Each number is 128 + 24 x the weight over its row's rms, rounded and kept within 0 to 255. Layers, rows and columns count from 0. Numbers have three digits each. The size before them is the row's rms in percent of the matrix's.

# up: layer 6 MLP up, 768x192, rms 0.206, rows 148-247, columns 64-127
# down: layer 6 MLP down (transposed), 768x192, rms 0.198, rows 148-247, columns 64-127
up148 084:095124155132130107133119151165121130117177129121149116154160088153141142123123163097133147099168170095121171129110110096079116112126167121110140159115134131078157166119110150101145144094186119
down148 092:091146134115132161129115116151126134132152122106173156106087142130118081124143107094140132122140094146127140143130163143134142135127104103161150140086136135162144126139105159100101123133108141
up149 095:113111100157139177135110110149151093112119154119122113160142158097152138158175190115114077117116156128101133153122116153116134103083122110152131103101113160102113132106128111163103115163145141
down149 098:138161189138098127106164106132090126144140122095113119156147136129144151141158102166164145132128155141095142123134114151110146099127100117090147151113160168145135146109098137126153092125078154
up150 101:124098125119167136103134126110091167150155153119130083141092155118090119130087146131115104130110138117150119165134127162119135157080153142129136143133126131111087178142091136137126124120128131
down150 099:156104116100132132138110136111099103155149141153107153108164110071137121127103103123099125120167151129156102135161160147150116131129128155118121131147154133158142128131168122128111110102140106
up151 085:129120177103148153136154097134104134131105137161149136129119104092119125120172123115094125074152151141131120100142126104111123130157090120119108110120130114085133148106131138120098123126121166
down151 091:155116166145162116095149124141140105119126126107140115145136101138104137129173101109111148154131102117141156108129089164107132129108166092102130124137120080121110115136092115133124135121084113
up152 092:141111149109137152154147123147127162159104165131102147132137110128102140099111130130110116129105147097113150125141105128113119094124092131109143134106081104137085147147126140145147120156084131
down152 093:104119115134106118156168164118151135132134157130139111118109129110145110095145125128121130150097152102124095111134097129103147099142131112145123154108120145097132159133124149158180127144104160
up153 103:121167132145120111122102122137099137084132144132109136149106108082121126135138143140114180099149068129144153122109142140101149120092126103114165119118137120107098119153082099141158077121153095
down153 108:147108111157102123145112095171090132131161116159118162160183141143158125105128141128124137091139143159108160100124110136135092150091157087108116140105156149101099117163105153178127099108086122
up154 096:144112094139129136133153198103160124109121140085119093100152120124136133128114138120125111101144103137122104086146154149123118146079099139184124095147121140156155166129094167125099119149101147
down154 101:123154125132136116086183100101122108147157143122172128089165124077124096124113097159124191115153093144121126113147119160097129133146134124160113132146146130148164141163109088150131140093132142
up155 094:114118098143122129107178118120113144110101101119096131170144146119064131128162113132121175112119110128139162123137042128154125166124137177102080128131102124128120125102111140151117120092160089
down155 098:091162126126118105140174111138114099103121114070111151122087130115122165126094154075130111133159123171146130113122139172133127109116158112118122108101170136116127126112136142164131138132092080
up156 106:137152138161133101103133131129111102167156140116109160126136098136122086119110112112169123116173122147097149148110119122125168141135114135156072076126086128104113123135156107111151143099117119
down156 105:133128114107126146121084160086144151134094097125097127109103124116157119122128152131125159133152145065221100147131141153132122167147075093180129093174141122096163096129108115150109122126122128
up157 094:135109119146123139164136119112093142127148222154100138129138139173149157142134134169146115108149135169159151126091129165121124119164121146122134114138178120131115143107098132129114109155106087
down157 093:124137116125137141143182134136134072122178162150113124087124149154146132174135111142135165127163102177169156110153119116118147088124133129131139112126141134113124140123112147122071124105134125
up158 100:147088160132121107153120126130121123126160145133096161134100145133150132113175143110119122092142151151140116117095120110117128118098130165164094071091131124141103115160149144144154127091101082
down158 100:080120160129121091156110086139130089140122073175108151126119156132129124129169130069135120131164163156115139121140154124160152127103119171092090096080136150144135090127134128161104130105102106
up159 083:120140113110107129099150096135101111145133119102094150158159116100115135118114130084092096118094094123109148130134131136135140155142112123157154105145115112134093144151146146095120070144153153
down159 099:123112106116111133154119101126128108105141128163130097114094154143099158129162134136128157170158160127096146132113121131107136117151098170103161139133106144140130087100107116136139150162125125
up160 091:121116113104096124148107126151101143081091131085146076130158131098132113162141118155126162082069113122140109151129121143122128162139151123138125124124115124149129137120098159113122111132158086
down160 091:123096121136156132122139098169145122122126099088136128133121126142108110162113105172112120127109135141140130146140142104135178131166154138105115160094154175131126116149130122129144072117122084
up161 086:148156130170107118135118128103093125096106148070078114133168156092131122118100153148111132106147147089109148138121147124131142121186147181184128159155118112113125098138140125097187125142145137
down161 088:146134114096102111175112153142156127063122158104159095170110172157132119145133128118147170149119116077130139106124135133128127141175186158132153158143120164143126118139184111102125128151091113
up162 102:143104132169076102104119152135115095165149127127090095085141126118135203115145122141142122120128114085149101115142122097172171121147149101129132085122094164121123098167124136122153100116133052
down162 095:157159095137101158131168097118162197165108095158137136168137142142152137146131100101116162189127173144112126125109137113152170151116148139119104148107150120149115144134109107152120137147110107
up163 093:075120120158119152165095095145150182109124175147147137124142125123085156137136142161136135111064131143130115128138173091126093106079117166103120116131123100134133146134125099149112190127099124
down163 091:106156121125096145117137149155115131109154152153062120159137143136134121100126136124131144149117122110147154134100144138136139113162138109124110181130114112139091096157134145120112117092111086
up164 097:147178156140112081102111139119130117172130134115115090132151185123146141102146150101127123124128096122129096122127135093110130133143146147124104101134193129098166132112160146169126149146120131
down164 096:140157142107110095139159094124108122097145122126119088128097142096116132114161115114069084109162121155155110141074150121104153114103124192093093102199139138160144120136105136107145156126121133
up165 097:146114123127130141119145136135142162128094068094093135130184148138089157206124185125137125124151119118103123080121111160181121169150151174136156121106143103120123150123135132138158118109143114
down165 099:166135166123105142126124150131124123148079109111133116198126144169165137125112129108142132104148097127153115109154154157139157122164177115132130102121147096114113081143102117130135120149141084
up166 100:103119099132126092142139140131122147087120113077115093148152170137136113086140123109108109118096139096162148123095151111158115115134158140137082143095134126123107117142107145118116124141132090
down166 103:116096120096117140149135142122148177097145108143077150152142099176171142141161140114137103143115105110146111123120147130125135134155152129127142117143135133128105101157092154130117158170087079
up167 095:121111129145134129112126120148122147152103139144128130104084075165139124151162120163128112094127115083130125104111097115104131091164131148138106126168106133113124126156159104137128124147137143
down167 098:086131140138074134102177154128115114147124127122165101147115122108134094125126114107182090156084130142138112158162128143110132124127132112099092116127106132110165125168148142130121126131088154
up168 102:114128133128131182142168131070132127121146102143132153137117151138126121145074157141116166078133148154158137132144118116168095156122137146206133127107154138125129093168107148091146130173121167
down168 098:180104102131137115119099136167109147105091142115164129135093137115131150145172114123122120135123151146128148115154085110110147141095151161137138111152163123120096136112076135148119110146111109
up169 096:111115122129105161153120132131157130099146123137121128167137082104135157153158097141156167115137105108183132148101170108124170111139154098106163116092110136120074150127163117158117134149145171
down169 090:102147155137112096116167111155112135149109145146140203134123128106048105096113113122115128170128166095161101116113096165106094114110114093119146157160153120166158118121135109100104129083128144
up170 101:135121142157148137116149185140122081151072112152140174126100089106122105121139110143114145123115135129111149133105104136116134130123105101126125161168156144192115129100133133098151106140135113
down170 104:137143133152134119152137103144134077120155108120111125125122119091105148138169122151142125098107095156106133144157123129057130121125111108159140121165135141100148099087136097140124105156143155
up171 104:110093112109099150116132152135129121154116123122094087115164122134156108091135136141150094154133115137179106128132092143157122106124103134142119105142119126160125160134155162092133112140177126
down171 096:133107130110116117132158121129148122111105118156181108108109131144126117111110169171145119107105130123161150136136085145131117143108138152096120130151104069143096129134125148139117145122088095
up172 099:098088117169108108126142135137118155067105084093099162113160142108124119115151126107105149125131149089088076097125125108125157124159139138152096133109100092113119122137134106163141156102200136
down172 092:150123140119138142143132133143127080104154110164120106125142156097104138128109140131113154123124107108118148152129145097129151123081096158056128093166083131125100143095151112097126126101127100
up173 105:137148094113142107132109142110145135133096097107115125124161149083123135133121152141122098144101134094152132150138110178130145125089176136145151110122124117113138131140088118113133074144162124
down173 104:122143128161180150121127106177155104115116116106105146122102135121101135159163153142146140118138152149134068122140114095133125144102170111126183108166153107125135110142099110142171135120116138
up174 101:142130111101107146126147141091108114106126129081131098122127090154138099123091145152092133181123081136138144139070167147134120147091057113122135121122143081150121077105110145174116093118172160
down174 099:089122100109145098155092139088164135160121115135121132116131103099176116103119128107150173141137101127141129148136132153107119116141103142148107130113164093150132105148083110135112123164121142
up175 101:123143109148113150103138145132106147137165118157157136091111137126121139106105109126173105107083156078152129103163133117114142158108141144134157134114139139121168121147049145103161119113119134
down175 104:109112128124142117106156122149150104131202125132121171129084142118149125099130135046131112116145132094105154128179121172158176125177100139157158102153145141141107094139115133167126134154161164
up176 109:104088110130090112136149108112123083161092157081122132115137134118090187130109111096070130114121118137118127100137126133119151138129123144136142162129111126147140111108152050125122114117142111
down176 105:111122155119138170114125110147176082102110118144101087153135163142117089114131112106113134118133133129163128111140125104129126121148124111142136141128114108121114137111109150100108161162138128
up177 096:107139151169116118114114132143129110136116087099111155160093126096122147180120137123141128144128155169150134097127110127145095111085166149187127163107118126093175158124120199112109108093132123
down177 098:111112128148137103119113144148113099146103106140091089120129127174086116146129139136136137137167129166116105171130118124147126159159146175132137104114102094133134095128147141164114102133142128
up178 103:122090107139094118139098126109113126120152119109141141140142149154160069146115102104164162143085101095151105083111107159143159136122138188185111157134146106161132099153118123159121097184118133
down178 105:157130095142146129117114113125121133179093107153141102164101119104103085136104146124132160125100107107160116095134172125097117102103074187078116133120144122149160133171113143104141129147089130
up179 099:139183143149099172164098151093134155158128172155121116129119121126112105158114129131145128103126133147104132091095128151159169074123063149127145124165134099136111095150119169119122151146107136
down179 101:133172114140077150123146103155107140100138142103136153146120134130111164121127149136123098154131140166111143131129163161148116105118115110109106161135187156185153149120148144157124114156101128
up180 104:124131098116134180159165158091132108095115142150118157118149134124112127085151156145132088113135106116171132141174144179130102092072163112133088131123151142123126146125162145114136124097127093
down180 103:121096110122125096116134126091149104134135105093113123124141103079133130105154123130112110122135158148127125150117160155106143169146153111129115132091196155110164129178180190147095141107092081
up181 098:088130123135128102153127117108119117121124140089127131159116098119164142083121104165112137098172127092071164172144089161097091170138117122133098171130155139171113079147103109137149157134156137
down181 102:135117120155135111182145103138150129124105139155158107144126120128137175087129146106103146092129141092137122133159146104114114137115165105120089106135109141158117131177171144173157156081152145
up182 098:123127087127107130108140135168123119103092108126111119121147122102147137091144127114103143149131144117153123122118097143110099121123121106081118098114099133151134142096107137085161157103158144
down182 100:135132122129095100158132179127115161097144145135151106146135148183153153126094139116131111145152116139103119136126108116141143103142100121183126102134146121140121153103160150105099107085076149
up183 101:122114118130080090131121112090148109117134151155141097095103141126134167101124173137136114142162147126128107088116132121105100142167139134160108124090146136098127109094146146132157105121132153
down183 100:151136154141136112159079142127099138140133118128159130135171075149120109121178103120102091136117116112116090111167132117142169146144116109089110066096118139135154137143111101111133133180134106
up184 097:149142174110152131145093129110127144128130155136147113136083140120124161124111129131113140112137145090071146200135144151143111161144162122117149119153130114105100153150112116104138143153107073
down184 098:130203159172100109104165102104154131127103132140113131131091128092153125132105157107129114096095120109065173161106133106139126119144094109129121104117133090113098122118090165140132116096098103
up185 094:120127076117108116150079151109104178128117151155080133135117111144089142128152123142142119137140132161137091100142087129155122123102105123098148163098083155128114089136128134117120141138097170
down185 096:118137113098095136141146155083114168130179113146089154107137139139088136153120139082125118130121128181137153119117131159161137143129098089095160124100143152180105095137162124178125136142106096
up186 098:120142102150109116139120139150158137146090126097115160142127134108163138139106100149113118102104104155202139151114104141133142124099185114166116126104077125100125149135114139171093084117140149
down186 093:148151097155122128094108158109121119121122143132118121148087147126129143078114141124148107141132135125136130148081140158162145119130101102124166131196122134070123104121118113160137106119094099
up187 103:132122130077153123109121109113173153141123142129138135133130090166176154125150134134158163123145117135103143118168163084166153147087083129119130154137116105123130142098117167096157144160164117
down187 094:143153141118124137163179111144122121116117145111152109119132117104132111130103122111116116146121122129105147123153137143113094126156158146111082122104123136140107104159123147090142138099096172
up188 109:152123115126107154106123103150134152150144082104142170146099093161155108138128137165142157155157120145128131101150153116124151182145115119122162141155098136101158123178159164086128130117103136
down188 109:158108098150139140146135117162116139139100110114155144151101105148086162147090140132135136165111138101165143180109135074161163115120106141171115138148094165066181148155100133111121115129103131
up189 103:090089156119112136119071132096110159094116106116099091079133125135087133102127142112134158146131107108158116116164066149127136161130132133090146151122131154116116078092130128166146115114123100
down189 097:150129169088090155132165115126101145129119130116110131104082109139159098130164101109120128154141103123164120123142086181136136147112136121132122109096153122143140107150150124128121127152105103
up190 088:148111170069119142144143140107134084131097146112127116135110127088149151164101138176181119143092130112093140093120102160104083119132099158115148123145146111148136134150111095176130133108175120
down190 086:104159159098109094130119135127144138072172109111151099140165146152167123125117144149144127165140097138144150105165093113097111114153115129110150116098160125113137123072110170160137121092114111
up191 091:120078136119138149123125169080184091144109118122128179106135122116152116150143142105118135111119099147138103087120131096116114098122098177131136121129121145141120088147143142095112146128140141
down191 097:157147130099135122114128102148101134091128149143107118121136156141087141114099095150133119132143172116103129169145130150142112141123142073138151093135099076120131167113113119165120117142131123
up192 098:124139088138152160131109142174120153143137135132125094138070109122122169144142127140106160139190138095165127152108164125152092061135138170127106108129178142136148158097095174170135166100147104
down192 099:139110114090136147129128098169088107097159099129115142125109133120114150125133120118128141097143145126113148136115159103173128164124167172103142137120141131149107152117072146130107152131117138
up193 095:143120088123124127099153181095112159113157133121094154127159130103131106139124091103136140089092070113102132136132110110137162148161103116143134085158060087107136108136131134091119120105121102
down193 095:177148114086119157098092165135177111151116158117143120131090097112161134123066131150150114141105108121082115103161125149162129111112120106079167140161142117108128121084073143110148136146140104
up194 096:165125121110134093154131151128138174124113123079097166126118126153120176121122147114125162119182116128185140131152142097112154156114122142151113141107066134150160098134097157147143118101088120
down194 097:119108159083134120120115120150147153118160097136150138117159172153163125133152134077140097169090164134133117074143137154097087175142090115136125081146140112093163155127153098137145165125133152
up195 096:132157104149114100077139137116147156129078124123113130103104149124163125084117115148142124115162123107119101113142129148161124157089130149154145159115155077160129149148072142181153151136111145
down195 096:102119093102113109165106150121167120109138102137117198151089153104139106124114116092138170097140167124158124132125138106114167140110135134136112135123142086099111142128122114109152117182120172
up196 098:141087123131142091138150133098158100126163128093103135167115126153143119101143147175121174131123147162150130110113113103132062152133123126129133120105125134141129129151151105157161144128112134
down196 100:160117167138124101120128077138154143128157127139169130148124094084115130093144149101096153147144166163144141127127131125108175150120146128104130153123147137128102142128157108144123153086122099
up197 094:151112137149096137145186153114134111168144142136143133121136165155066139168140115095131138131128161119148145099146171111111109105136158109117117113112132129147158114154154109086136109110136155
down197 094:144131139131118124121140112098138136138171121099136097143165082118099177100095135069106097114161115076126073133131116113133108112071111119148136133164121124121134116147134105153096142118114151
up198 088:117123127153149120115121151143137125141137120100133105136129133143123119117162159117127128119150126099129140111178123100100110174167155131136143147123166088163145135096136131136077123092140139
down198 093:166093156086113141117119092137113131111156145137116135097162150134130148135165121112115110126137155172104132142085189141131135136157170153098094099105132079139145171095099122162121104148128141
up199 099:142077178103090078140158132128172109139105112139136137115104119105120177172086125129140161110134131131151142111116094122136102139123140060136155098104137137102150112139132121129105145140164135
down199 095:136074140125150113185175102107117133177118137134098125181143113109158135139083140123141168140094143125083121104150171160104091144091126078123110102111153106125134098140128197134070126131108140
up200 100:145136119108143134140139164157119116122113136160132149108153106101140130159099103105116118138130166142106139119150086130126107145142131131135138084118109200120148128107123144139118133133143150
down200 106:169134139110121102143105133078107141123149077159101104184161093134142127171191113093123062104131148114078108154152094167138150098122133120168109148121141109133114119147107155103121118125139102
up201 097:110166118176122126176137139153140152089140131100120134129121121116140120140107140152122134136101099123154159154143122125134136164124145135130102085127104085127161166130117163124134114124153109
down201 096:140142104160164117151109146134140095133116117134110139112095167136136164150151130129143173139147114144121139138134108140163118101150137125139136128096108127138116149081128138153141159132133115
up202 102:118152119187140117090133101160108125146161151104101130107151109172143103169127114110118108106179098141146135158111072109144144109090133123094114116121110105152138152101172151158142116105125133
down202 100:163128130159089093106178080128125092103148125122082162113141103161111091109115122157141130145146090151135107111073130113104104134095143128107129099160164133143149148124182124142138112144097136
up203 102:113123102106137105099134114161156161148140093118159142118153121122109131168094136176145128113104092086135162145102148126127103106116106121119139079103114158137179127140140099120136143129203143
down203 101:124116123146183135112123147120121163152106102112081124122127075173118070097100073103095116138127159143152107131138071140131109109152121133137142154128133126125114139122148118137116136072155121
up204 101:115135123087065088088149145181171102179122149118092153130116113131141117132128123156125150136057139132104142131140159123127178148176159180126143096115161096100137091158114192125150114141126129
down204 102:159111139115075106146133150165118152102172122137102132190118134140154083117147137118115115178130123176112133132145134143167103132150129157140118118149161152086154136108095094078141092092122150
up205 101:152121110144178151154105141084128161121140139127143081131123116099098153137143159150112109126076126146106123123143187094069141142147122127152127179179125114150122139095141108128114148103122153
down205 102:151137129156120125139142101143126151112118124140140094124131137144129133105195129128132086113159092130158159152132138122154158082098145126144176135114095115100135118152151092126115146157151127
up206 105:112150130131113137126116099118122136146100105130138100120158126106117141128098170120148073101102156167162125136120112145157122136125151127155117127130097102107118131121121142178104113142120125
down206 104:131119109152144134140144112121158148138139151138176117130172153094093134124107158102099135124173143132158104113119119132161115109160125139142137148125145110134145109153135165145128139147133156
up207 104:161114142175138120134092102154136149117129157133136131140132148115077133147123151135155145128124098154124138109152079147139173145123107125153080112121118104112141096155103096117147113122149135
down207 104:142108131146123103141099150148155137168171120113155142181109139110115125115109093137132138125127059107122158113110136140136142153103128119112130122123175126088118115128135115137137136108126105
up208 098:108136147125129113146118160096179115142115106121171135161142157167174160124107124150174142148146150145113138088129112093105114173122089135111163147104121140150150126122128124142131132114136154
down208 098:102171124154113103104142123138141168127153102141100139070092128119128174109139106155137112131115150118137166104138150124120138159123121129130104119104115125103141110105121113138096113062115085
up209 083:112112151129087112123082140109138110105088106109151133127104158192143141141117089156116112133105183173089124135135105104096143171109120153141132129152129133124124095160157122122156125169147150
down209 085:097138131104154118111122128163152133095152104106118098120096172104129132113109127126147149151096127201097131139125136151087109156121152144093106120134122143157128130124126136154080113126072119
up210 100:134114116130149143089142183110138131135110112107134084132132105134148138116142181102170098140088149116124116103160121143121132116128130085105147081141112099116056113086106152129117136139141153
down210 099:150130102117110081136122135128126123102114108128145169109121093133085099147102088141117133133125095100076161088149162161105132148144113128153150149151124116122162109153184126119134099176123137
up211 094:129146113132143154135099102137119112114156140063125175179146107120085081138086152076111156102122123115098161109126090128152164134150103136159101174100099140103107131119166130115136137149101113
down211 095:123161097138089149116122082129170174114100087113148105171177098137097091086119160117120143157115115148139166097086148125173115148124141131106096155123153092079169129129105097095151116120167096
up212 102:123152092166154134151146093154129168147101133144153101130091145170115072146153137144138150118114112164135133101154144131131123107089147112165120107158174121140074092156111134133098112082125153
down212 101:076136137091121111145103121142123119135156122169149146104125135135087105088076102150139148127142138141110090099108159160088109111121079106123129111127141122120116121110127158184126128106141157
up213 094:067109148172131130088149117186118157134155137152153140146137135131098156083123159151145134127134133163110178120125132128109152115125175105128145150119146152131118084136135125136123125146182139
down213 094:133115125142183109122133143120134107124146088143115138139129132111133150171112141123106103074172116147115186111101127131136115152095176165140112136177105134139147148136147165119078086148107089
up214 093:138133085150133122080147158141173112144134146099154153153157121176157120156141136078130171110112124153125082122107116115107130131097151105147120145141060123117120083129136119169143153120127116
down214 096:125121154143077139069138118113121132179128140114105096163120118160133183165120159135102080095142108091128143125157133111128132129121112108110106129094144108099108150096148154155119142130080150
up215 109:110140113168142116129103095130131170107103153127132133143120118122075144097137114128171144114084118189113100087139123151130108114122146146134127121124131165151103093135137175090107082124104104
down215 105:135132131130133139154168099132184130147103107148155106135098145108145150078150116112099106096135139126077123125107104131136115090103096080156140116155166129124106179109135133147135131096107165
up216 100:105122173100126137121128126091090139152121136111119113096126131081099132133133171125103115147098117118158169155111147137154133120139108102128106157152089159137134112130152077088115133151149087
down216 104:136091163137152136144091130151164143144098090126101117108120128113076121145142154154155162168102145156160142135092163112113123080136108139133129105123126192094121152121138112099130134137110144
up217 105:135156129113177127142142131085126081067146155113100164170112120165121155149102131128132087133132140156141135121126103150139166103093143119070131108107116118094122168128122138151176140107099117
down217 101:114157129090156146100091121124127134125152171090136075117137112122102128122119108110145114117135156141151114127146106114126110120075099164123082153134092117087149131151129126164141119127117097
up218 103:099143184139101170113070124134137118109111141098100158122095126135152146107130117147120170150095115172129134114154102132136113161158127113165110161131133132133151107119093142128128112155147146
down218 104:107156115144098132122144097112156143166126096136120134124135119117144176107152148104132160117136087114098135119142095106103122094186158134119094151121151150103156087064076104192120130143123115
up219 109:148098106159134105101143128169144126106158156122178096191131140074115158138124157164134124140132132118138171142134149137084102113114142141134157088082140147147134129110127145150155123172152148
down219 107:146112140065103109157171102152116083132153140135168098125102106097090119131124133140174128145114162116147125153121136131152110159129166096092175145122114141155153132112140147145138099110120130
up220 105:132121134142111150153142078162136116102128106124135153183117101085169149159167125130169161099145118119096124174127101136147100129096129155117202116142090123142135146138162123143141121167141099
down220 109:151096147108122123144131121142125151137123116145125127145154148141141142110143149079162136112133138139158103120113121150136142132108116137114103116134130159082171103162180085102073155170099125
up221 100:152103137141129111155110165155142159119116110136079128123144084121117130114106147129144098133158151127114148085146155121122155148100156149137142066148099127154108096160116092136130148092160146
down221 098:146121156121131125123151116128159169101107116153131099105119117122075102099077110112130155120161123098138144132117152156165095137165143119118121109140135100109141102116132143122140104139122134
up222 047:143121125141157149070120116113117132141106122144147145164088121113088136152090131109126142139136123119142135114103142092126202157110147122138101157107087131169110093138122100150161136099117096
down222 061:127123100122144132174104110158102153132162122165131123107132145104160152131125150104140140159106153115127149173189102134115113095157122090114106090108153114138141131117111145122119141106146133
up223 108:109124155156102131134145137122200115090146132142158106121133141147147175161106120107106075122070169065139101142107164101132154131132161172154133119144130163146129164101099115146166112123169125
down223 108:132109166132106121079110113142126125105157128131126126151164112123152139094099143090096111111146164144109133136140103129104097145144153140144091111102138153152176126137155141146121157200134087
up224 103:109112091137118113129134131123120108139146165093150136107120132115096140104109101122130114123092128111134129161144124117147121139094134199125155157155134138087113116120096140127133163147057084
down224 098:124147116080150116168159129112110124071145104144131156136116167112100157125091137114132143090146168089128135109084119145152153157154108145118132115097131144138094115135155157156144108127081107
up225 100:133076148110110095132145153178139124177119092100139169119129126091182137107129134154117105117085128132100127113132140145093150145140112129090114142119122131120084152162131156151141122141128136
down225 102:149124138088112100113150104130125138170126116159168133140130155167154169130159132114156067133120153113137146162186143096114156110179149100110148158146132136158094120123116141108127157109120099
up226 100:111081127156155146153103180130104123113163118094130139129132113131123105128112117093151112153084094112154125135155129138116150099162135134159132181141087125142121135172143158157152144116158161
down226 095:149099177079120128146136125125134127096134104124177120119135161147138119122123126148114128108129129124141126113119134131125138131098119134132139172138127095143130154126140083156138158140113119
up227 107:106091133109108111096147150097115142127149153159105138182143120130106130148133114127102140106151114136132075080135118106121111153141121151112116157121111178167125091120074122172155127108161127
down227 108:119083097116108116125149159120117122124131144141129130120116144111186113110104149105132083105131091106114125107118100127088165191083110104067115132122152126115156108097165145123114131102087132
up228 110:150137106124143151117099112130126125112111170160101114120098123127144125123121118149125121130143135134096109096121088140095130134138175115161102131086139128124096109143121132150126080109119136
down228 102:162130119127140152113115131164137128124120121141136128158099133127146137134130100144125101108152120112146127090135089119131117123127155102117117085138106106086152144104109152115140121123117115
up229 103:120090099108142180119144130145097088121085100091138125139135101081088154158149118113140139121118088097128179134122120119087100078145147140118151117142129147105165098131160073090115097081144110
down229 102:135126101156152152178121143143145131155127101113111162140130144112148163113092102134139120172095126126128103133098146103150084082131136133122169147164099137132132127166103134108103108095137160
up230 099:130146129125116082161126120137118137129099125155147104117134122113117142166111085150081148133174130106151131166141161131121124150166107094107116091165172097149102130131130124123152114151160125
down230 103:121104107167078118130138098122126087158126123128108154122097116124106189107133111089143154106107120147122156127161086130138141120119082141114112115157143100104106129134130147133121134123164071
up231 101:137125136137134133088166176129071086158151145127141135145145111093116113134127155129133157151121137130144176146142106120102126160134087088136144133122152122131168078166128148163124112119141141
down231 098:097115127108164125139166123158161122157160122121113147139123147133116147119118117120133178118124138142158140078134154144122121169124142126153097151123102127136165143152117170121078094115138104
up232 089:125115130106134144160104118118134131171131155138149177121110115156128121125143096109140112142076131152133114159107136160129120181140123092109150140184070084150136111138176131113165124129100151
down232 093:139127130148145128148137140113120175133160128164139118066086115093153147148145109124136099127120115162123113146113168130134128136127097150128060125111105105064130161136152123116116114147126175
up233 111:091113164133148106131120093121128178073129125165144119132159140142116104084105152129188131125093124105149100114096110112138102127137125123102140113125143107121152114140161143135090131112110083
down233 107:114115168123196129121104134098139151105131165129124128135106144094110136139127106120124159151122121120139100137106122118157178097138128148119104114116107126138141143123143140124105128079163097
up234 106:154140142117111116083113152124135125105139141120120137122104131126092122095119107133136100130124137130104148178084128121098138128147148181142173147111151144146135164127142128066107175147158062
down234 103:090129095128146098128091108137173143136157097145145115110104146133141127111154111135128124121128107090118162140125098135093159168096134060106144188113187116126113139142083154097077121110132118
up235 092:127118093150121134132109113112080146118085134160108138108140143098115111136139132099121168111118131090103102112163096150136129142110128136072164135151114099112116082109117127146155153142158107
down235 084:147161105143079126176155150205128127110128130168147131108108165125146139150144099102153156156118132099109131113131142146110108121146133102142107160142122091103097145132134114183141144117128157
up236 090:149109131102135153108159137125113129138122106098125134111156150157132129119162117126112148124099154093126152118121146130146115112131133170124060170111114156151094102122147114140152132121164133
down236 097:151151112135128091121131115093152144141150146153147182118164137121138148118111099148160113132158106151128065142129166129091164168118162139123165127120096132119169099106135174156161157179139127
up237 104:104111100140132177117150111118149163125089177102098152101095125102151129155164109112109120137141117109138170101150126135110108105077106138128135131142106176137105141130097100090116137134146108
down237 098:076101116164094126182182136140131164140167107156133121137148105128111108174118131154132150129138132136123144127131136131157142087107169127135103156095181162103136141138095131130148131178122100
up238 102:131107095160115117121135132079126124162099145122129159122074122128134148086126159118145144105145118132115091104077131157130057119152124129184079146129153122127133138146153119125090157101165155
down238 096:120163145126093090107132122127151160127129115140125197095110101109107090127125087132126110138103147117134095097120115129134112140127126120141127144126164162123144120127169120132108106090120128
up239 112:146081140107067136103121135169137110116135178123102133098159116105093134117116169116127146083156104105119097124107099149148130112141181125147128131165120141151179148138162170165131128136120149
down239 107:144134138164105133148143113100126093149179119135128136096158114125126110125119148097155075100114119144152172133121163131144105127135114124135137104114139118121162127130157140161126099128141138
up240 095:107117142172110124098168165146128085166123122145145131121120114096128125139119143095138161116133124111111101125110124170139149136157130181102117132146134108116130121153117156089129084126141123
down240 099:141131120142145142146122154147129189114121118123111112191133095093110117139090080109137143106170130148114166101150120103139117117101156141121120138135126129088168124161124147103070127122139123
up241 101:088170167131128144136139135110129140133124126134114122152099127084124159115154141148166139120113132094078129203126111163090149135135147180125111103185130111115128105118099133124153106115143119
down241 103:125167155133121144131177121144164147121130107116125148151156106125113137120109121104114111141143120105156102159181131141150158139142126150173117104137134172112155147128148139120119074138123110
up242 102:129103148159160094127146135084114118107131139150127161108141157148104188141131139153118141139139161079111118110074104121099123112142136171090094122128126107118120128122120149097135120152154135
down242 098:105120145150113091136144124136131118136152125128128080108123148125102163172096066117130112130105100087130141103155143135112082097114136114089132118131069175140127116170094148166120126108096115
up243 095:153157178109133145131122111081135142130128128152059125144131108135178132123139116141089113094135133116106124125094160139155124100134134118117137140157129143143120081176132080138166148117139129
down243 100:138127143121081119137172140132105135130133146140135130139123093152134138117103155149122124147122122117137109103144162158133162096150111138147111113118131163087114162127131135089128131074144142
up244 109:168093094114119097140118132146177121129149128153167129115132117150113157142098092121146132167134139109178125128103161127127128144131121128130070110112106101134150106086108151135123123128112115
down244 108:151074175111109137123126132126170116113175097197139098154118110121121145095089110098102146086132114100149114171125176143130119102126151138137112146162140128135108162121119116128124125111136163
up245 101:120172060117121073107181111117118114135102143130091142121156142143144107125148123147094116115099167154131136123088147155127131072129146134138123129083109111104110126128119159154133156127125131
down245 105:124118139142114139112135127116121142160113106124175120187139132089127108114129142124140115133163104161101153117134111153134142125113164123118140170167111134085110119099144152112131079141130098
up246 100:184160137097138111103088171105127149100118118137147129155135143146109126146100149121149088140143080111112137140060162154147131113128129165120168141108195122134111131141110120085159140127131087
down246 100:123171088108129160097169153125111127115113102082134155111094079147099116109124120086120154123113156131115131114104133140108141139154151109125155166131095121119114153156091133131156124140165117
up247 107:146119157145098138182106138081101127136095135124106132118135135085119085147125096142141114115133087118105117149124128126138117137061136110154113161178176119132131095110176127154159107134128127
down247 107:110133108135142084122129161142117122104145109134151129099108103126124161148108170148094129139126122092146166113116137108144149168119132200128121111113142144132131130125100156089088160149106087